From a checkpoint of a small transformer trained on Wikipedia.
Architecture: LayerNorm before each block, rotary positions, biases, untied embeddings, attention and MLP in parallel.
Each number is 128 + 24 x the weight over its row's rms, rounded and kept within 0 to 255. Layers, rows and columns count from 0. The size above them is the row's rms in percent of the matrix's.

# layer 10 attention key, 224x224, rms 0.0377, rows 207-223, columns 168-223
size [125 122 121 155 135 137 137 130 126 130 114 150 147 136 128 139 128]
[[152  95 133 141 134 120 111 134 120 124 154 152 123 153 102  89 135 106 153 135  80 102 111 125 124 150 112 153 119 118 158 188 157 159 133 113 110 174 169 110 130 134 158 116 171 160 154 111 161 181  94 125 122 140  84  96]
 [168 162  88  95 103 118 134 112 127 138  93 125  85 179  82 130 121 126 146 141 138 108 121 162 122  66 152 148 161 143 104 121 121 162  91 109 123 138 120 122 138 127  97 122  73 146 140 149 147 141 124 154 107 112 115 134]
 [179  82 119 143  91 103 169 105 122 122 186 139 138 141 137 108 159 131 130 144 130 106 156 144 125 149 120 101 104 108 139 118 145 144 139  91 137 144 129 140 115  85 160 133 118  93 119 142 146 131 126 163 139 153  95 105]
 [149 126 156 125 106 135 118 139 134 139 144 120 116 110 131  97 165 130 120 108 139 161 146 150 124 118 153 121 109 104 146 136 133  76 197 134 159 139  97 138 178 107 111 135  89 133 173 137 152  94 150 143 126 144 133  86]
 [137  97 127 105 109 131 135 119 110 114 110  99 159 156 143 140 108 155 135 130 121 122  89 153 137 121  88 169 118 131  64 149 107 112 152 129  73 121 137 118  86 123 129 125 146 130 189 104 122 145 139 140 123 137 109 100]
 [107 162  91 140 118 113 124 155 133  76 146 119 145 134 130 121  89  90 151  84 127  88  88 179 120 150 178 123 122 120 132 106 117 127 114 130 162 151 144 156 130 146 117 113 130 142 119 140 133 166 126  82 123 107 120 143]
 [ 77 155 149 126  86 135  95 118 171 123  73  91 170 132 128 123 173 125 109 141 157  77 138 190 134 106  96 126  82 135 154 132 122 126 105 108 102  82 166 143 133 118 175 139 100 130 141 122 130 150 107 155 127 134 149 144]
 [123 119 120 107 135 132  84 151 128 123 147  97 183 149  89 142 121 156 144 139 140 154 160 133 129 163 165 122 157 125 177 121 145 139 104 114  98 182  87  99 141 123 133 131 130  98 120  76 110 124 122 118 116  98 127  80]
 [183 210 102 171 162 110 178 146 134 142 150 122 155 133 143 125 115 133 104 150 147 100 137 121  98 112 163 107 108 147 148 130  97 142 145 122 135 129 121 105 131 135 139 133 152 166 128  83 127 145 147 109 131 113 139 110]
 [103 139 154 115 134 159 127  91 145 110  61 166 147 154 103 122 129 125 114 147  92 174  64 144 117 136 139 119  87 132 120  99 138 163  97 130 119 153 121 146 171 156 159 126 142 163 165 121 132 123 141  91 121 124 111 108]
 [ 86  83 122 113 146 135 125 146 139 118 131 148 159 105 145 140 150 119 185 146 127 161 117 107 133 124 128 124 137 119 134 102 132 151 151 139 128 138 132 122 133 116 158 129 139  94  70 106 122 117 130 149 147 172 146 114]
 [144 118 124 112 153 110 117 117 104 111 108 154 113 150 115 160 144 119 125 127  82 166 116 136 110 116 132 155 175 134 109 116 112 115 100  99 143 138 209 122 161 127 127 106 170 124 138 170  96 171 104  95 131 143 114 116]
 [170 141 142 182 105 145 104 120  93 142 110 136 101 127  94 145 159 139 143 124 113 118 124 102 139 172 125 127 169 120 177 143 136  98  91  95 114 115 161 121 104  99 132 135 110 137  82 157 146  91  99 105 141 123 176 118]
 [155  90 150 161 195 129 115 120 108 137 128 146 140 154 118 149  57 128 137 140 146 164 182 145 122 139 143  99 103 143 112 127 147 113 126 139 115 123 146 112 124 173 157 141 105 106 127 168 139  83 119 144 116 126  89 119]
 [115 154 108 135 128 136 113 122 125 127 122 168 156 107 163  98 122 124 114 154  83 120  92 122 143 128 149 122  68 123 139 147 141 142 120 144 171 159 121 132  96 115 147 154  91 144 146 134  92  83 140  82 150 151 130 132]
 [145 148 124  87 136 123  87 109 124 127 102 104 146 140 151 116  88 118 123 121  74 148 157 160 140 141 146  97 123 151  73 142 126 130 137 104 132 154  95 136 128 166 126 141 123 156 133 186 120 105 148 161 147 129 119 114]
 [175 137 110 172 168 106 145 108 143 105 124 147 137  98 180 114 140 101 119 149 165 144 118 128 139 119 119 108  90 116 105 134 166 122 114 134 137 120 159 134 147  97 152 132  99 135 117 107 100 144 145 151 123 112 143 106]]
# layer 10 attention query, 224x224, rms 0.043, rows 208-223, columns 168-223
size [131 118 143 150 149 141 148 139 140 127 131 141 133 138 148 135]
[[148 192  95 115 126 147 157 114 125 126 109 154  70 131  98 109 139  90 198 150 128 107 145 137 170  81 142 112 170 109 127 146 129 155  87 131 137 110 127 138 151 102  88 131  96  91 118 113 112 143 175 156  73 119 124 121]
 [177 124 150 113 126 104 183 115 125 106 148 103 179 142 104  79 139 101 116 110 101 110  99 167 101 160 132 145 112 178 123 121  79 119 155 101 158 149 109 121 123 144 141 120 112 111 127 155 170 125 151 133  90 133 142 108]
 [119 127 142 111  96 163 129 132 104 149 158 157 147 131 144 118  99 100  70 151 142 148  95 151 111 130 109 142  95 143 147 112  95 102 146 157 140 121 145 131 139  97 140 157  81 130 133 128 174 124  66 136 108 114 101  99]
 [163  96  82  87 138 150  98  87 159  92 100  97 151 156 146 161  96 155 123  86 114  95  92 140 131 128  97 145  64  89 120 127 160 102 145 113 102 110 133 165 124 176 119 127 165 153 132 153 110 157 144 128 143 143 108 104]
 [111 142 145 148 102 114 123 144 155 118 154 132 152 141 120  99 113 132 190 118 141  77 101 117 182 161 178 102 125 143 131 122  76 117 102 133 108 136 123 148 135 149 124  88 129 102 182 116 113 136 133 133 116  91 142 153]
 [103 150 150 106  97 109 169 177 149  70  98 114 191 118 121 129 145 199 124 142 133  99 155 161 121  98 123 102 117 117 124 150 103 155 130  80 133 114  92 126 134 126 158 166 145 139 109 116 175 136  97 159 127 121 164  96]
 [140 119 132 135 118 117 128 149 111 149 139 129 134 126 135 143 130 120 133  44 119 105 123 158 105 165 131 171  63 140 159 161 195 113 155 152 135 122 119 133 103 111 134 122 120 106  67 140 183 132 165 128 133 105 151  77]
 [140 150 110 130 128 110 116 135 125 154 126 158 115 150 137 132 136  69 150 138 108  92 117  66 100 161 149 108 101 126 160 110 133 115 177 119 157  69 163 125 118 110 127 116 176 110  79 104  79 154 140  73 106 159 125 105]
 [129 160 148 121 137 122 123 142 120  93 100 203 102 157 108 153 138 142 151  80 109 155 116 171  94 152 153 152 139 108 106 142 140 169 122 130 135 128  73 118 157 127 123 147 133 147 183 105 124 130 167 105 134 119 130  91]
 [136  99 150 177 128  64 129 152 123 207 142  78 133 134 121 142 174 135 146  92 106 153 115 154  92 100 121 158  93 111 132 105 137 108 178 122 134 138  88 147  83 136 136 129 118 123 121 148 137  81 121 113 159 109 152 111]
 [137 108 137 122 107 145 131 167 143 131 166 109 117 147 140 156 156 145 124 104 122 162 132 113 131 129 132 190 175 152 106 166 113 172 120 134 105 141 113 124 161 100 128 156 112 131 145 150 108 105 113 103 129 135 127 123]
 [140 148 114 186 137 179 115 116 110  64 133 151 115 113 147 102 210 123 133  98 114  96  79 109 180 135 141 120 171 139 167 129  86 106 155 106 123 125 118 121 125 120 125 148  87 135 143 113 120 118 162 145 160 159 193 101]
 [160  91 169 174 170 138 129 157 108 129 115 127 131 105  92 161 103 113 146 126 126 107 120 138 130 148 142 138  91 144  88 145  91 109 117 140 153 136 164 142 105 158 105 155 106 115 123 179 119 126 141 111  80 131 125 121]
 [122 134 129 117 111 110 118 149 119 148 126 177 151 123 118  83 114 162 124 208  94  84 168 138 101 144  99 116  90 107  91 180 129 148 102 151 161 143 110 128  72 143 122 134 131 143 156  96  95 127 106  78 152 145 117 113]
 [121 143 106 158 122 144 144 105 107 115 112 175 136 136  95  75 147 100  89 133 104 110 166 130 175 138 131 121  84 128 134 179 149 144  88 149 136 117 129 139 117 164  97 125 157  98 147 118  98 155 131 115 139 112 117 111]
 [160  96 147 136 128 124 133  94 120 134 126 108 163  95 139 133 150 115 174 138 129 135 113 119 184 118 152 116 134  88 131  92 129 111 146 129 124 129 148 169 104 117 145 128 143 104 147 115 127 137 118  84  99 127 148 100]]
# layer 10 attention value, 224x224, rms 0.0268, rows 192-203, columns 168-223
size [122 123 115 119 121 118 117 123 116 126 117 120]
[[136 112 134 158 135 107 160 135 128 152 135  81 136 115 141 108 100 135 145 112 110 117 149 134 143 115 117 119 133 150 168 155 127 180 114 106 112 140 140 195 137 120 148 183 119 131 120 156 133 121 111 100 147 123 105 112]
 [139 157 213  71 153 145  99 130 118 130 132 124 143 120 118 130 140 117 127  97  91 138 121 119 165  82 147 127 111  96 159 125 146 154 108 144  99 144  91 112 160 151 121 110  93 124 122 126 135 128 158 133 128 144 196  95]
 [119 118 134 108 141  84 128 147 201 109 115 123  96 120 159 126 127 144 111 167 108 159 155  98 116 171 120 147  96 140 113 106  98 210 113 156 134 125 118 135 138 139  99 173 153 127 132 144 137 132  60 147 166 112 136 110]
 [138  94 127 156 129 131 110 121 112 113  93 116 125 144 100 151 120 135 105  90  71 147 141 148 132 115 143 114 151  96 127  87 101 106 141 144 136 144 132 143 147 142 114  67 121 137 123 155 127 106 179 108 134 102 143 127]
 [124 110 136 142  88 125 104 102 118 145 153 134 112  94 115 130 151 181 122 149  98 124 121 131 142  92 155 127  82 124 165 113 158 163 151 100 147 113 175 138 157 158  94 189  99 133 131 146 137 113 153 154 154 101 145 108]
 [132 114 114 143 178 170 161 124 133 108  81  84 161  98 122 152 128 147 189  81 147 122 118  95 126 105 140 151 133 114 128 156  88 125 144 139  90 136 153  96 118 124  95 167 129 116 161 111 121 130  90  99 148 136 115 120]
 [123  95 130 135 156 165 113 104 105  94 155 219 113 106 130 122 127 116 150 138 155 173 106 101 132 160 103 129 114 135 152 110  81 150 148 165 104  84  53 115 131 136 137 151 120 129 132 134 165 120 149 105 132 117 117 155]
 [141 130 109  92 129  80 136 147 117 121 121 127 139 165  95 180  94 109 115 130 104 112 156 166  99 140 138 117 133 133 179 187 151 123 155 108 129 124 111 125 132 122 115 101 137 136 133 122 207 149 131 133 144  99 134 137]
 [144 152 134 109 174  52 151 116 176 109 123 161 138 128 113 154 120 109 134 139 109 163 128 127 137 137 118 118 114 147 158 106 117 135 157 131 158 117 122 132 123 125 127 107 165 126 136 147 125 114 193 128 153 113 119 137]
 [103 135  82  88 115 150 119 151 147  84 107 139 116 131 122 136 169 162  88  99 162 129  94 103 116 137 139 110 124 147 128 139 100 161 128 149 132 182 110 109 127 112 128 193 123 108 154 129  92 128 137 119 167 104 122 138]
 [124 140 151 140 120 106 111 137 146 141 156 157 105  55 159 138 166 169 150 121 109 127 140 110 185  99 129  90 117 117 141 150  82  91 108 147 163 148 137 148 140  87 141  91 134 114  86 159  90 142 121 108 134 113 115 108]
 [132  88 106 134 140 135 118 161  79  43 159 111 116  99 112 167 146 103  86 179 119 146 113 148 121 134 121 127 125 145 136 158 148  78 136  85 144 153 142  74 128 140 108 118 104 120 136 124 132 104 108 104 152 101 129 157]]
# layer 10 attention output (transposed), 224x224, rms 0.0677, rows 192-202, columns 168-223
size [118 123 125 134 130 135 120 132 121 110 118]
[[148 138 118 149  97 109  87 165 154 124 103 120  48 118 178  93 151 166 166 122 136 172 119 122 124 160 131 122  97 113  98 115 138 146 108 149 122 147 108  89 119 167 122 134 121  94 133 114 189 116 137 157 133 116 112 132]
 [132 126  99 132 145 142 131 131 114 124 118 139 141 131  99 165 135 119 105 133 125 155 119  89 127 185 172  86  80 114 108 145 132 121 119 114 134  91  99 111 117 113 105 166 119  74 114  91 119 161 144 146 159 151 113  95]
 [ 96 162 130 103 174 156 132 145 112  87 166 139 130  96 115 121 128 139 164 144 158 112 121 119 159 115 105  76 120 132 117 124  84 103 162 132 142 128 136 120 125 120 120 126  96 152 187 133 146 111 110  88 128 118 126 103]
 [135 132 122 136  82 112 113 128 127 139  99 146 161 123 167 106  97 130 128 120 135 148 135 121 144 151 128 136  99 180  88 111 121  96 143  67 121 176 146 108 103 116 127 127 118 162  97 110 157 176 109 127 110 160 148  95]
 [131 144 170 146 178 144  83 150 102 141 121 124 169 144 163 173 120 123 136 117 118  59 103 136 142 141 112 144 124 137 112 141 104 136 121 141 153 145  96 136 157  89  79  95 172 139 156  88 162 116 113 148 146 117 115 157]
 [139 141 100 126  84 100 123 102 156 140 142 131 106 116 102  98 110 114 140 108 150 155 122 172 130 127  78 117 123 121 123 154 149 129  90 123 156 126  73 138  98 179 159 110 150 106 152 120 160 102 117 112 102 109 130  72]
 [123 135 131 174 163 161 126 136 108 124 137 104 177  92 129 113  88 160 129 137 122 106 170  99  98 123 118 119 154 140 105 100  90 118 112 108 115 106  86 182 116  85 124 121 168  99 129 125 146 158 140 133 143 142 126 150]
 [174 105 113 120 141 133  96 167  93 152 122 116 120 103 101 100  72 158 133 140 158  98 146 121 142 137 155 173 107 165 110 105 154 144 119 126 155 126 116 140 138 167 114 148 153 156 118 149 122 137 126 110 149 124 133  41]
 [165 102  94  90 109 144 156 150  97 138  89 130 106  94 125 111 170 131 119 152 150 122 113 113 175 131 170 128 141 126  79 119 115  91 135 133 151 123 101 133 123 130 130 165  97 122 115 113 178 131 110 171 115 149 120 118]
 [ 30 146 163 166 151 131 133 140 146 107 131 107 113 104 106  81 145  93 147 135 115 116 163 104 113 107  95 163 116 107 148 146 156 132 101 120 147 184 119  85 133 149  88 134 153 141 139 119 171 112 110 122 151 136 102 130]
 [ 58 122 156 145 123  72 128 111 125 109 130 101 139 190 139 125 136 107 100 159 126 128 132 128 120 150 104 105 110 107 135 163 105 152 119 158 129 122  95 117 129 150 145 107 173 116 112 189 125 164 114 146 109 129 110 158]]